config = dict(
    vocab_size=8192,
    optimizer='soap_variant',
    learning_rate=0.00209,
    beta1=0.95,
    decay_shape='pow',
    dataset='wikipedia_en',
)
Each number is 128 + 24 x the weight over its row's rms, rounded and kept within 0 to 255. Layers, rows and columns count from 0. Numbers have three digits each. The size before them is the row's rms in percent of the matrix's.

# layer 6 MLP up, 1728x640, rms 0.069, rows 334-667, columns 0-39
097:198123155114149142144111155130101141147143109094118134140156116160151125141080137169122106072166125157093129095109110129
097:121128105136149082109147087076127111097136105140158104148117135130094118153090088128105126096118126135159096123115143090
101:138149117116144124139117104123096130118204167153155168120129104105120122132159162195119100106170134147123131172144163122
099:134144102112117136156110116141110123069118133098097138134101119181107126107124100135131120085153124120133140098104130159
101:159126124108119133136120139141179128123144094140121121086139130136105155076154139083116179116135157143126190111104112120
095:183116114138147132146102108130119077118138124122162152123135114083151106128111123092124144158126132179108125200146087157
096:162095139114118131154131146120104089147115104128114154110113101098141143157144157092132121149118169098130165122118148131
106:139110174081137130148129134102159113088064118132132153159128138147132093126158092128153111130077114125121079140125125122
099:117118140124142142132163144140095100148157139078140139106106158152110126127149160126128157147137134119107168128168098150
111:102144114105157113133109116122124107107103128103141152157096102154120115109117156129111092120142173122139156103116128114
102:112108115157127102163132120158097096125130109083146064160096143168166166101126147127144054128109153140100102066100165126
110:119130131161139122147072115141127104116102083131073169153140167115134089129110136102110127136086100117116120103125157121
105:126143146151127130129144176129153090122141123163149114108127118115099139132139140154128135132161098181102146100133121138
105:141118124102102151170181114136093148099113112164122135118096100120115117092131109113085105163160112140125120145076089164
103:133100211138105128174117140168189133166115093102137143099173103145106123140134111124138103106136133137156115102101134149
100:127138144105120146162114120132158119165093105117125120135071120100101146138167144113126124142119147111113153125175118079
091:146084116108095072122137148152086122121143087105113124110148155145116120121126128080112153133133067102122129124150126147
098:133093110103119138142106116121089162122096119069134126115111150143137101129138171137109143123117121085066173125101147110
100:133136147150165108116136135106132128165141111104100137110142138142150127140099105101189132113132109148117132157149117088
095:137138134076144096107131172126138124158141123126110146147087094187134136135084135134143164144152136118139158139151116086
102:121149114123102125143159111126130126108109206124154118099138152145115133146077105125131105119095085147135114134183116118
098:143129143120177149151131154159102104131143154104118150121097129156142146119133131095140125101136134130136108095093116109
098:142111110147143105139119156145127160160098119125137101127120139135136183136137085139128145136114138098114113123112155134
102:121105172112154127122098131136117108118099144142115085151114098100125147124066148103155118150182099136097150145133161155
100:095170194124101149165138137133073117137108120133143135157112128128125122155116131131107126138123109135133118099097123133
100:162118129138110149165111166125127154147110094126129115104169117117179134126107129086098145137130151158149111113118100136
092:118101122112185123109088152127114122125116135140099157122088163149139148103145099150096134118149145103132110127107139153
098:121097126116085129145107149109122176117135116140102129133091120123113097053097157167105135117146157092102158101122093104
100:122096107127119126110069145162159120124128137142119102184132107116122131145101140132141116121101141095137130111079110128
109:131157155147129136095094142126130170153149163140091139127132146145154101104172118120132123128111123101108095151077109118
107:101167085115081126146096128162146132107149114085118089149135152118118138112118137107096112142111085111121145145114105090
097:132113113114122126098106129159079143159093129136124121136133118119162126124116141152121139128058113126112139133109106157
097:172107102171090119113146153118128119074099112142104091130158098076134173148129089113104100123100142149142153143128152139
088:115082136138116111132087114115101117150130145091117161138126118154102136136167115138137105108116149117155103111142174144
112:135140102117163136133108148207132078148145089116158127128118062119146096138116152119123207126160154125086121108137141154
103:160102165150129126148128153148095115148161139116103144169179121115137107128102146145152121128141104096115074144152156115
097:144148113158167113086130137103117142112158104133093121152144094132087111156094117120112135149121175111097120148105142131
102:119150115086139124146113154116085135144112109129114123140143081084164148095133168117141105136136066179091150109139166147
094:107097056164129139137121112135109116127102131127139106137101156175153111084164108146140125097135134134074074158071141089
106:107109131125116117133128158162151160087142177090113107141140151124136130170143161170161090121128165137145178128163142130
095:095122162116122122155118084075144115125108148114123149155118145156155116120108148162120081128128128123147117124121148141
099:150167147094115156145140109128142125118140111094154159140127078126131124151156166097153091123137136117120110123123148124
106:116124135119127083146151158177126159138117111155102147155110098096097096177104094130122089125109147112113149133117127115
104:123137131112127149117134123111160106113112099149168121142087116160113101128127183128134106088075131125118093120145119092
099:136168134158141145154156102156100146145128131135101135147105126151112155124110126107165141146120148143149123164128133152
097:133163145137110101134113135107089113157136126100096096135131127139118140152158120118153119145166114098130152141110138151
097:076093106131157128142113107125187143083096134113096154118119137138188129191108180169109123141109148154109147114156136092
097:118096151067146138155113133138116128109127112140141168132155117122122130098104139133133135116091148117114154152111167121
097:128122145124182144153110122171106061124136150113099136152123116067130100184145119117121129112131141108119112138193079095
097:158140114158158112133097102128143137131157130112133109148100146104161129114111108177110155134114134127147158106162086136
099:118138123146157127128122176108142170132100100107099127155117142115122112105137137159126106130113091122131137107113087107
107:127128102198098100129167118123119119114120161147141148110113176174184161083062134099110092133138135142119164102129085123
102:084133123134143116101117183138114128081167115071124182112129119097106124145146102102111160154161145130118071127140151160
097:131178125141111091129107153099136138126133119137157103101127123125150122051098091104151145107109075114156190129135157158
100:162102153152129080149108128121130116097141162119129135141087140124100084130169108098104100087184139127152132172107174109
100:125112143149104140106148100132125121111125110130108145140143112112129126128143143076103155114141089095116131097094104160
098:118089128157129182107179156131115156113168146107103109113129161155096134095133139146123122126129160105143150149115117162
104:135150206115135121083174117072132159173165142102109137135116108144123128140106142121136096105164136132124166089120103106
102:124098139189144095127087144126142128146173159111118141142115144126135063142148134135123161183165106122185122109134157148
108:162141115140122135090156046131119125126125127081114170128124162147133096121121168112116129181119110127112150126118124170
102:125106117090110122113137069130126144128116133146144111102105107171132164091112118100140120110186149112148116138122113130
100:162155157143141122131082161161138082119169117147065138148106105111146094124178121073149121123113135125110144158163117152
102:131126150104142098181100180113160133089093140101134136177034151137172092131098105119117143100160156129084140125119131138
103:097165132113155123142082118100090109116091117119121129123101141143115107131099129121117115137097092149112102110099179115
102:185141116098133124164132129089205111116124089083149137109126140126144135132132142139107103100168126128142111134115149172
102:120134124123144128136153119120107125080128134176106105118159093125122090152131030155122101105140102147125124126150174149
098:126123110155127106109097130168136101134118109121092137117154137099131161118138119128127131188143100109160166118127126089
095:145128118086116108105083111165139159103121135153129127108153144121152143174139112130099147127167143147099142123087112146
099:112167136149143139138134125132165109123091156149124137099131092126101078170151124108098168129160104093172113108121122127
094:175147126129125148136155102155150109161139139139148112103151119155109117115163144144117093106123122178122110099190144135
098:139082124153140118137138107128133113164100136147125074129149122120082141106174154110107130151144158119159128107104136160
105:129123099141143161180089089098108102136154140131140153094174103131107160109105118153129143137116192136133118110126120099
097:118173159114126099172147112114134152183128127093145137120104127128154139109061146122140095125191125124149141115113191132
097:091118144103123110147105166103160170110107120137163105091106107114104124106101109094125135134138095169116119138117101095
100:141120082098136127164126110126116104127141118129113148125104157096145133141149149117174167110097178121108169082137138124
103:120112166146147122130140106096127141148148135131130101160126092094137139094126112090140124099138117138087116111125134154
099:124130145150143093104141105145100092139131095147192124100137103129164110156153154104126108106103133114127135164177135140
096:102115100113102094143087127153118144118152135117104128137101133120156116105134130145155128127083086158088129115143097137
095:076131119069142104140122166120119127158128084120150152138096134116138132086114116126108113141104109077086152181131156077
100:083130151126138137079095126126128112132090102141108156145125128117159134104136166112132129125084151098120156109115160112
101:140117125114153107098127144085151112132131117128108101123127096123175151134144129156140117207118121141142151156135122110
100:146126105107124146151145107092153136105130127099147148127113159147150118123111109099120140114159102103117145125143136122
105:145128087131143145153131112164132129128120101153121132118119129124139083142159143176122133129167141160172098108111145137
098:140108121177155093167149138125119115159136139153116113081100114132114124102145157131150130119126121122155106126145161157
096:172097154136110098140125112175148170139140103183159134103144146125128127110104131111127107125149071147134178130156125129
094:144133117123115159145152102145075125108171128136126141107152080118126129142127137117185094143146157111085120092132118142
101:110124111115113124120110117133147166153146114149140117142112125116168137136105120133112124140124128142133121121147115136
103:123124154138131181127117160131140117175130162132134094120150125087122118124116117137141150145127147148094155142114130098
097:123094086157150125124149123105171128150160109143086085099132169077137161116128118118158129120082077141118118143087157098
099:142181152101150102141103136134156122117140135108105157127132117119116149139170157096162081143113138196128116124127135131
097:152115085105146110125137129140134174165062136120111148096076085174111124124109121093086162106114146090148121138121140118
100:113152106108095132091093112119117157138114171085125108122116187113089153135122165105099167123113177141131107113152127127
097:145171118126134102104136127148143157138120105150148116144092124142102120148087122073131144119122101121085119093140131101
101:132134119084115160149124130096123143126141169114094151138126163136124132118129140150134114132150146173117118118086146103
092:134098155101125165163108113149119127151152137121123120134136105132170150169102117124124076121168092121116147127146128124
099:128119104125118083160108174133157136123111149122143116090124160155125141131142087116096080130163167108113113173111145129
101:114079173149070153137072144099136125142138143098142111137151124148120111130102149120104082138142111131119096130140154105
100:079115133114163149104133098148120085135126120119139136138098135098131146108122140135171111157133165135134137173097132127
094:128150127093157140104104137135146157125099157121167136131148125152129127163106159124111149164119163122126126144075121130
095:150107107107135140118115121154129084174116096119158098128122128128109119113109118101130101108096119106142122105119106116
099:088118107129096159114164129127130098111084148114119090095105128126139111124136141134157094113130162159071093117079126145
104:127116138129155124126111141133115162166126133126136076130139147135075123169100144119094118134127082154124116096166143140
106:155139141141098108115122070090107142091108153117150160139065149136159149140126144109125091116125111155136129163115097120
108:101165158129158143101156120172158127135157145130144122103107104107117135104173085120096133135147125157091143152120129152
109:157126154105107125144119125128138165129109091105139149133140126140134141120151109108110059129191087106138135109133091099
098:120141112126143165091117132118107116079137132130118143158122123163117127136108154157139099103158136123105112062183168146
108:106130136127146176141114124111124124147137104151113122129129100145102173164148141126167113139143137136168144136106100091
102:136164096172164155138094133121130091115124131128122129093116112138125138129130124175106123136100145156123129098163116107
098:152133132123136120127177103138132142169147126181099131145130120113096141144123106123173169145102133135153101140096129120
102:110145161125129109159116116111112117141159124101115104111162108150120148133137124074067112153123126112162143110099093130
102:100133121134089123122142107125096111139118116139125118104142126129160106107101140107110121144115139130160105158152180139
094:091114137133138137104167149141160112137112111160110095124108129135147116099170182168158107136144139127082130133101081153
111:116170101109143142116159159165121135137132140132134126131107164127129131122115129106101124100124169108109118133158123102
101:086107131122120158134163152093113090096112117082087112148107124162165116123117149150137162149123104123120127114122121113
105:113102112129146127154082147122144155186104107123150131138135099138134128145170133155130161146136109160127143127122109078
097:148135179121185121133107151113105134113130141137138125128132127134131156103111130146150165151140158125129118154191136103
104:124179092117145150136149094151133106175121114121149118157112118145138082153171118147155139121126143120137131112164167121
105:156153122094137135123118120123101098102118126125095174098148118121111148151137123119115119155086161093118128080108173134
089:145142126118130131118163091179121112148128161114147089121126142108124082110132169166110110121136192144116155092117132158
096:135129090114129162089115105109114098097136116136158133137131139151105155123142132105119177167102135130151143130098145121
104:146119108103102110107108103056100129129146112117106183102153136133121167123132152138137082103181118111113170171163130092
109:095151159127153106124124158110145150126124113127133118152103138112083154125142129082151085148157102119112151114158084107
139:094162111142119124134166170148086105088138131151105139108132137106163143146154110102133175135084093133175151121127113134
100:151107138116133153167129076077119131140116138142155136144115156115140133130117127134100128090124137172138105127100118153
097:159105149137070163153093124133096139111137166125208151170136164151140136124135120165122121156143111157114134151148130137
101:133100161148130136124134151142116135110129103122124100119096139124126116111150144155136102120096120093123160104108095119
106:129124114088094132154128153123136173128106153149125124121123104108132133125115168138134107163140173129119121133172157085
101:124139107098128086125108140099146109096122126135120104094134134166140100119127102116131123130105162141148121150110142122
095:123164157128156073127153086107101124134122126140135086127142138091075113159146114151122134106161076134143096106101102125
102:170078117157134160168102136137086120165152086112113128135127116130155112158113126173144114134109114111153117072148148135
104:090111119142112154170150146103166156129139117097126183154150123100100118148139165133127089139161108107175172126121126124
099:106147112089107109142109163129144144075084135104122153176156108135076119125135126122107115124132117130136121120088139147
103:127123074140117167075125171134134111083165140118126080147141123140141108134143161161124108122135114145157145083100147135
098:151086160099107127102109144093112186154086186160163097085128117124094129144133111139117108145103143134089116113118103127
099:140083126146156074121137153100127173120162122127083103135103159143138193084114101160149124129136113161157101092099111146
107:074119137106137141112123115134120073119156123166140102110122120134081166141152137133139122132148169107154095130137167098
097:113123132086122148112088093138116125155156150113134142135167165160173175151113159144138130114153116129092117119127094116
093:125127130155085133111140109106130124168144117132121104186132135105129154091131136126114110097103149156161152153154101118
103:113198097146146122125102117122143140162126154160138164145108116149104116151131116100130148103131097140107157156111108091
097:169133083097129124116149127133141128104121146125113076139134128160167116147134152152127135122130083150123155161147094147
103:111114125129147047113171135157143124089155139162132140122111125111086146138098121133134142155179107146130152111113102106
098:098118109122154146126141146146139127110088122102140123077154089132089126129136120106164103122125046153108126096124113138
102:112155193149124141172078105100113137079139103135164145128152105130171112123118131111102122151177095102159124124119136143
100:115143147138148127163123139164089141157104128117114119133120144096097111194120138139140142142119188097124137166139097146
102:129134129111136153144094131109083104115130138164164151115185136098127145117107130133121107164139118114122123145141099081
097:093154197136143169131069129105135138122078157137123120126145082078150093139120137144143130100134146167150117104138092126
103:095107150151118122132132177113127116150160126136121137139113155129137133162102124133156111116124110142096148151146135164
096:123112120140153100127130117115095116140124127154122134166152129137116128130102168154124169098123145117158106176124150116
099:158110133101100176168123153184142162097100110145152129136131104168141157127129079100180126123150109151137105138122136136
096:144120162113149144117142131139125138127150113114136098162150112117115130149130134175140102139141095140081126078145101147
096:113138099105100144123105140134133128125116104144131118167154107109113127113138150130176126130128126155117107115108123122
099:145133116152163108106096110122080143105147122114138103108149119133137143170135107106140125101129108119129128149155146163
100:142140122098089124109101131101135143126140139103128123057099159097129135141108127079121101135109135144160084133143178134
101:118121127137129123148163107119134098135119115116174124089096190120141128133106181129088143119135109136136122105136077107
102:137103207172159117076122159139114107134108094116109146143098095178117127124147133103122128104165104111111144153165132170
099:137103151111129142107170102164112125154123139119095156146182132133115123141097146114165113115119117153157115162161109128
104:104115107157148139112127120154145138137151112107100143153196141150152141109114107118132153161081087120113121096116126141
102:125128099129187103086192142100162081133134118125126151152125156106150168095094102136157154112119063144114175127080152144
100:115122144134146161134130131125147116139093106091116144123136097144134114135140121135118104129177108111109145130141143116
097:103125128128129112090192144124124116155132083154127141171144110127122109181107136099144118120154140110114102128132092080
102:143141152122173126158145127139115131138162141168113119146144123153129109158110181123112167186131135174169151150098103077
105:140164106142118176157119086127123134154151137103091130118086139164139099097157094101118136120106112118091138149134117151
100:138135137125139157105111135142144130111144082103144084144104124075115120132130112105114146105124133119135165128111178139
101:095098147158165143112097147149112144121154152126161136130118135159134089131150136139118090081153111143149158140108124141
102:138159114085138132133119092104103124138116128147125104116134112115129083129123108160148133136111175127174117139119137169
098:117095164111133149112143158176100122127111134113119126130148127114135178102151123157108151136173158136141114135102157146
099:106098142124139107111078093114160167173162140184084116140132159160151165145139130081157119127135182158115104150142139171
114:155124113158126118159135138122116142127110184170130158114165145132122142120115100146144124127127125152157159121134136142
103:107141124126112110103100076116144139118153106117080092123137103183152163117097156124098120169102119151097148117131193109
099:107136170106104138130160164154116119099137099151133064096131108138080106123112111131126126129107105135126150086150081124
101:136142117128165093117147109145142126128125142164111157135150102123097097139161112123070106184109159121103165153115094112
101:138137129141146115101104189136098121109151134091137138108149117118127135121145121126127144127121162138122143115140138240
098:133128118110123164119123139177107130123111163158115107126167188117140159144144154105159177125152124142112144110135119159
096:139144119138139095118129137112132131127110098107101134159139184142177141095126095142131134101089116154099164102117104127
097:122162139096121135175166093073106112140135137131159116125123083109145128142101115132130163129134089116147106096112047105
113:130102139124102108097121173180096137143147112149127177093111133147099143124123166143148129125106088151118133128114116097
099:157122120092115131118165112127152130188134125151187100153127148122111135147114097150109143110150142137082080156104122120
099:117128131154136177104105148094134179116159143123139119103106160144127142114141104116138112151114160162092130165126096156
103:139204122088182122125121092134113147174113140168160082113114139128102119123095118118092107149074110106118126126132154130
099:149124101131111102126103106107102155172151118145109120105092112104114090145143132113136178134119182134119100144106153087
099:142141133086088118155157133093119134160136117178123087160146165122115113146089119142119161095153095128106109183109153106
093:108084117104124079148110142177129117092086126137159090127143080137154152102104170146150084121142068115165122137104082161
096:133105158133147112149141095073161114156131125150148157158169121131120152142131144147158138146123142115192125092143131134
105:180163142156147132167079153135189056126118159142162108186149156102139116137121116107135140128130117108116117125085105117
092:136156111168131116136128104102124112136126117107098094154097150150132115139147133141129132120150128141176104153121177161
099:131093104156150114136129136188118159124101099110140117091157186139121178110113143073119083163109142100136182123103123164
101:109122139136134182168116133138170114164102146166101110151110132132139146125128104136113135134127133166122151120134161153
096:114106134166129047139113125098111126094136096107120119102123137152128101149160169078120099135165083110128103120135162151
102:180159104077108126120129142141165113140135136115102138108138115127118108119148164134117155122093125114126146161088151106
095:111142055114100170091090128118123171168147126179116102142108121065143190134159133137092099154114130150083149119139140163
096:138092119108070093123149161123123137109124164147102120129131191153116124157160142134132154113072152140101122137127163139
099:110138101132130176101163134150096131107142111129143173092177167121119126092115135106078123159070139083118157112121146134
100:125118097138157119146118155121131130136150140181135135138129152092143144086122088138105105138150096112153182096137111132
102:112127138146121133126135149088132109151126132123127119121121104163096122110134139067136134133179109131124132102139115139
094:123161139137102113130102133104141137083142114109088122149094123114125140125092061092171150176128109102099104114143152162
104:163093131181154128109082125123122112136148125128119150135109086141140170125100148175150119121132126085129075090118111131
098:108133111098153095126075102124128118133077097155178121115145121129137145113152146173111120120133122105142131190083132143
098:131104140140117155135137109121161072110119131126130136140148159164159101114145107126088106125152153173148105153117118147
099:144141158160117113113148145158132150148062129121126132091134120126101106135106113134112094133133122113153132117122168160
105:101142132116090120140108152185117116122123176171152148153125121139138109135125140154131129178152147109133123115114154122
112:116135116127179161145113114118141146118085101115111096130132125119134144149140127189112147077099172133111111128134117079
075:096149128162094144141113124104161086109095127143144139132129113100096125077160075141150144090108167127115139134112075139
098:097186120122138173150123142109130120112153108144106125082136118122137136107100115139115145129144114098115112120162121139
103:090127143092165128092148127168124156135143124123199151149148132157117111127151136136122112121171185133114137108119091103
104:105127140108102083122127152174095139109097134157097099113173136088158143145127128142115128166127102122122156137128102117
103:113131133122141133102139132153115110133143171134159092084141141109127105134150115163078112083118139141117144137146144127
099:104131136134139141110070152130129171109115147112151118140143117108145116099119113079130096136126118113171060164142179116
095:120102092095152099152119141101155080118153066096166130157133088126144140171135085149155135077095118164130120113151145128
101:109145116126097144171108152114091085064105142148126159148100107101108114146135089098096131101153120133101135150087119131
111:084137129110129111105129140109154168121083096109157125121158153129142146122091089117157109160140138152138153098172156127
103:180114118164108144160105174132138173095126137115148088115158133106143134131135119131122159071142130184157147138155104165
105:101128111086125177132142186136131094094151130153122136101177120182079106123134133141150156133093092101144144153112084126
102:127104106128107134161134144126119127140146111108124103110142108163158085121119164092080093113112165144161098101098128120
102:127164099197117099125164136185110115115147151106122171093166127125131143100128101138138119152114124125158140109080122097
089:151129187125115167142137125172152145130159114132095115122155133096143150069141124119117111155131115101128113109136126116
099:124130113141106151115131145154149089176138111112122135120120131162108106144109154134093129132118104169095125151154108143
100:136102151135149114110138154088071115119106095117164097116069153112137113123179104148110109098128166132112114161122067138
098:134111143130117129139150097124091106091117127123131143112133115112139147130089115114117089125155145122132080085129170075
104:122156114222112076159161122086155104117123146131131104124128144098102099142138136155105130103114099134142163124115122128
102:122135157116139136107100157111127078106121141141106126160158139092135098180134093113144136096172113127143085094115120125
111:094098152154152099069127141126115122134171131117126103172105132122141142160123164101080124157111147115112118146097136141
098:165123138139097099133095098139130165173120110090108134135104119134139102161146090112095137131100204156130130131154148146
099:156162131172094133089154155107170108109178134129129146112128110115139176133135156095128126112150166168136113119142080135
104:116124096114133141158118136140124115095099148105129167112127143085114103090124159160132123099092160128103153098150131201
097:140107133110126127161133114145110127075162104133181099115150108127141152166180169132110124141118124119127123134132122167
098:162159109148136134105115145147119110123133154120136068086114102190155105152108147139151109165130158112133146131119107118
100:077115145086127136159147111125115118120139128112118105125110172164135132147107143130126114124103186135102129146108103134
101:134144105065132132117144131154106144126125139117106107126139148128121182088141131149106123093190077139137102115124117148
105:114090139131133125093127108099131101121093213126120191145089119124124148121099103126161164147112120137120156150145133116
094:120095152081156131138124136185119127100126159139125161097136106138125132146111130147181154131091086168125124176128125120
097:143106095080141148115140118121156112124131113122133099116093143144106112139105128084078107107150130149132118118134107146
092:085105119107109130141154129183168115118087147138150083122123185156132149082110137148097132085122138141141155114111141121
102:098128139164113155084095178118142085139151128157157127135167119123169109106112107108139151137146100115116150125162159130
093:149136109142130181073151115124105137183113112149126095167139135112140094136146147152184150080110121134089120142108114099
100:137096135119111166165147145133109112137126052124181127095143068143189143112072106137105109130124085132151118148122091145
094:107149117136134177130101145106161138085105152095132133129133114169164133121171137124158127118100130096142136158093114142
100:118096095115124169130098110116119108099170102102115134135124123152144160097105119153143129135135188134173145164116177109
100:137086107158068115157106132155131153125146105115155142138149146092077153139132088150115131074115128097092174111140159132
098:144168107117121128118147093150127121088172173123111157101128165113128070138117080101123121108128130086125116144066118137
099:130131107103119133091109147101114149117126130148151113084120104133108131124172144181111088092157112114105137139148134132
113:183129117162128100071106150121115146145104150155150146160136161140136136127106120140091128163143134141111104152144122119
103:118169143120161113143112084132100099096102152130120130081120124159135156127141128154121116113121166145118108095193155160
102:105121081135156133097133106072148121161119146124125158127157130147130178126199136150123126146131134122141118150122113153
098:134132099148128076111146133117091100108124082152118152129151125157126141118121142124148144110133156170141096143126148162
094:136125129149118136143183067137164141126106127127110126127099172123157174125162137085174121168123113109128111129091148102
099:152163142101116149127124158127161085136124118146153155110131125119142134095133138137133136129150093138116150117157144131
098:071112178155111115135120106149120087153132079075091136105152136142133157108112149133137145128122104161142150134114136087
097:119133100111175074133129161107098106121162093136145119146126132122109112156105131116104130124087118124130161080136102136
107:097183117178152069101120139152148098132133135104132098133136119102142129105105188111131100158109163126122110117117137128
104:107108119105061109115096135105150184121108107102138139098091110105110138070132114128151127113113113114155106083124088147
091:131153146127126141118120101115130085116124105104129113083177118132127121110154127169087089129115094122120148104129082135
098:145134111166120134125111128126105122128165167115168154165111127162130126125115117124126172145118158153133145133117090100
100:111201078139131095154130112076108145146164117126179108180162184122128080105097117134089153144106126129085125113134163141
095:109142086111115126109144075110151132141130129133146155107148112140140072148130128104137109058140151129128149088104173159
096:137132154090128149100142117093170068160131143111155156114145149088127166128116141130149119114136150150098124103127101168
096:123149111125163128149087126168147131093131125126114125151126145161087101115184098092125137135093094127128133113125115145
101:083117135168110140114112144138123170138142090156122088143124106121112109144140100126096125121136095125158142128131108125
094:186145123193126092148124122145153111127134132122138133147173129173158111113159137094129097120140118109164116092158087120
102:134109124155120136106119140150092142072133144108169158123132132127135137129096155127159169099133153079122087138166185128
105:168143145125154138114111158144179137130141139127133175124140125183093121115123134103126162112097076157136102133115107162
093:107120126105089135096150152123126149133125169129165094189132121142131129142131153109138127120096147154124144127128125131
092:108125131114147194135114153147098169111150110175130116080067155143093109170075120076131117107163097120103107119085106142
087:102104129151118120143103171128104133111141126104144148097157179140145134129143105124141117134150130150090140171188094150
096:155125177130196168112141138105110143153178117126116108137143141125103150112133083117106121154174148154180143147177144126
102:170149135111143139116155109122084202143130136134144145122068156155137125070127136116137117142110137148115118119113164073
108:141132109150125158150120105134106109126115121163131116166127125124124159140155143144150151118133132092114179113146117133
097:133154118155074152143150124111132132192154142139156097122157103130132131126137148139120108133144129161117154117127094075
111:154130131110110136084162150100156118126142137109116116083114196153103110118143137123146099163072125150086111197124120154
099:149192126113124103138091156141101154128134104167168157147094126151117107161123109145156095112131103100186165101119132150
097:120113080116136093125099171115143155075157159107146143119122108124157105095153086132144117149116136169183103117114151096
120:173118153135148114137132094116132133115132074123161093136117119135084114166113143134115160137135136153171129123175171131
100:105121071109135137166100125119159126185128150127148146152107119129133160110130165140078126119165118079116147137183125140
091:180107064113146127124138136133114151122131130143149121154110151133139119134080143129133156082108120121165121144138164077
100:094130126088102162151122122143154108134084125106130162113101103151150084162113113173108126137131169151105133113108102144
105:083112101045149144151117147154126105153096151165124131119116139150133118098116143135062113124140116146164138121122096157
099:133144161085113097178130135113131117144124108144144137146115129126125150127126120189155103111120127116114141080119101131
103:129135126118122147124167170097170085102140141162090125134104124100117112165120150088165134112148162178136157152122123144
099:138093123132105110143135155148145111142120132145130177134139134169138123148130157114130172140102115096137102094136141118
099:157136151103132132091128075072140094107143101132117105187130174148111110120207156095153109107137122112103123088166150131
099:141125095078138141104095136112100126156159133156146135093161080155152118109101128162156175073139158135123163126117071165
097:118130083142105098165117170114124129144111098161150129158143115105158123112121153121130137147131123092131129163124161094
101:165087164066118138127102107148124129110156150092138116076111180150097118142122128139122087086126094086126121119185161121
098:106127115163158099080179130155140170188135126141078119083172147105105120130139145132103112119124113128150162129130124107
100:160143163106110126111130097125149131155153148126096149140122115088121144164172127174122124141117117094170122089157144126
089:126134136133130129172118085134135133127124135110098127097127159164120145106151144107111139132129106092147141132152144144
105:110095129145106126129153093125107123128085120116121144150134151088156163168166153111097172172119115125129138137115138137
101:127123146131117156165097094134096179136113103142108092136117115107087118135131109135131099122096106152146100145153127153
119:118098100144136107148141129119100165174055130156118151133102135103107158179091163143126175156113156147092127140139183161
100:097120124136161134162118153138161148093138072139116175121129108096142061120100138102135155128103143135179134142122136122
100:146120097093133125154114129157110169134154133107156131130088146139119104105151131100126116118085117114098064138096142124
097:111128104129120171146094125165146136140149129111081195131128134114133118105114176106132118104136088141101110154152114101
092:106149168111147142137142128164126177133131089136172158112130120147105149153133118127152098124133104093156085100108133154
098:150110141161120136120127044157090126125118113108083097082089137094150110148105129186118127131130137147147123100117103157
099:087070099128113132145175149152110120137167072140136104124128116129099135127141110158122154144125150129146120136101143079
095:108153120150123125089106084156146109153104170138125087135134080166130127098133149124129131124135146138137117168185127086
102:107137129120093130102100134134102139068129110124110101139110150098122118115122125129139153083113145112156132142128131136
097:121151142128116125122123147145112151182070126136130141134139153141120130115109129136148168140172050117146111106121133114
098:112086151083142111094108151099139129160125143097142098142137127145127107149101144112113138145108127189165156099152113096
101:129137093148090113162157160134085132083146139091135141128135141111131107119142102128142159130124150120125183131171172126
108:087152152132165156156142157128117095126150124154143135134118194131137130162156153107119126155090118093153091111108142170
088:138094137100156121134149096112142147143133164151130099174128123135106123164177173134113092182109133143134094119174168155
098:158121102112123150114120120147127166141169138162124096171129107136134155152135095145138118145129081128170116097125175122
105:179129103123136141137169146150127158090148146131121077137136081134084137138151155145111141111148103166160102149144139155
100:137210134115136138113100133105116099131120131135147159100131089125157128111138134144136111146128123121119105114091107123
094:133153125141140095131157099135134138143115094114141115127173115116136110111147115101078134081145143078109103089129129128
103:097102082141170126155125090119107214158132149121145103127092150106117158164092134131109121127151152131135143142137105104
099:159145111168103138144081109147140146163136187127143108091152110070116163170137121138116160112134150157099152132104167109
105:176116134085107155121091112145134146107184100129138100105095137142115149101092119177112114111104126134139103150109150111
105:146148132113101104163118075107116132139101082105137149119157099106100114130123141135166147127094184132146131166098176136
104:144133110115117124137117142084149115135146132143143132101105125121129104164100128105087090140171114126162135149095144094
094:110139145106120184089107167110080171129180118142124145137165115088108106143145131160055172133129177114123136125153191130
100:151124112129122118153151177162172147136126119101144160147196085083108157119134122128138134141073162105124123076139166134
088:088165179137151113121104128127163119115142116099082104142136118125125117103124122087129126126146133123149178137138118144
097:121144174099158143130140171107107086125103123140182164138132105120119069072138091163086121111141120111153124111155144183
102:121104167128126120137157159123082120121149121155102136119119126108119138143099116108106144158137162134120141185189143169
104:147098087154143138119148115137113158141146117132135106121148155145148166112101127170113100143072123096143117127117117150
113:122128143152140090105134107112142127154130111155145137148130135164138119108152127110147101164135057165153131190097104152
100:130140137108153161157120126109080054130139134112115161131101131104116163142157144170126162123141153130129123100144169110
100:152135113147135117147138134125143078147101146160136109114147103149126133104163153130152121154116117174118133152156095167
098:119146183114111132140144094100105162132107130169161156158146147178106123118135142093131151119112135118139136072112136162
096:120163126121115124108142146108142100128105103160095120160184118122124118137095160116091147120085125135151134140111112086
100:125113147108140073127103108140114107141116123157081118115090128143133100114100113130162150116113153149111124101131112129
096:093121170124072090133168113126157170122105120099103139091127111131123130135142155102137078170150111090135154104060160140
100:133121119191106132142142149135105131125093141121071111106113107124135128151160110123101158104164155099134134067123119143
107:169115144153132124154148145194167127152144186150127124140074084129120158116117134150158105119121105113118133091141110126
093:129087129105112132132111105164140127183122114117142133145108097151090164157111111120106142139130164142112141175119124123
103:115135111140125123156151147087156109137131125191153132133162154124146108123154134127134168193155138162133117098125141134
099:138165161149157139124107139130110139118121129082129103073093144129134142079129114121129141151122124118096105166120094125
103:160095106107094127123103097149094132122088151139106121114126130121148118159130133118104130175131130118154130105095155118
106:160123135155125120101135128119157087074097135099123125104109129094106120104086129079148138070153126142157130106099185161
098:126154158109132136112153146120169133148161145144135132098115122141118138113149151156154166121123118177106164164141137149
098:105132147129129166071150121092135124116135135118093116182088127097143104141095119166104139127156115147175100110084138134
097:114118134130098115170130143096128098119137107140143126067142115108164150154117133086108163148102118097078191099101130108
106:097118136120115142112123134129135168158102150115148101108110114132141145117116155111099162131077136136086100117158174143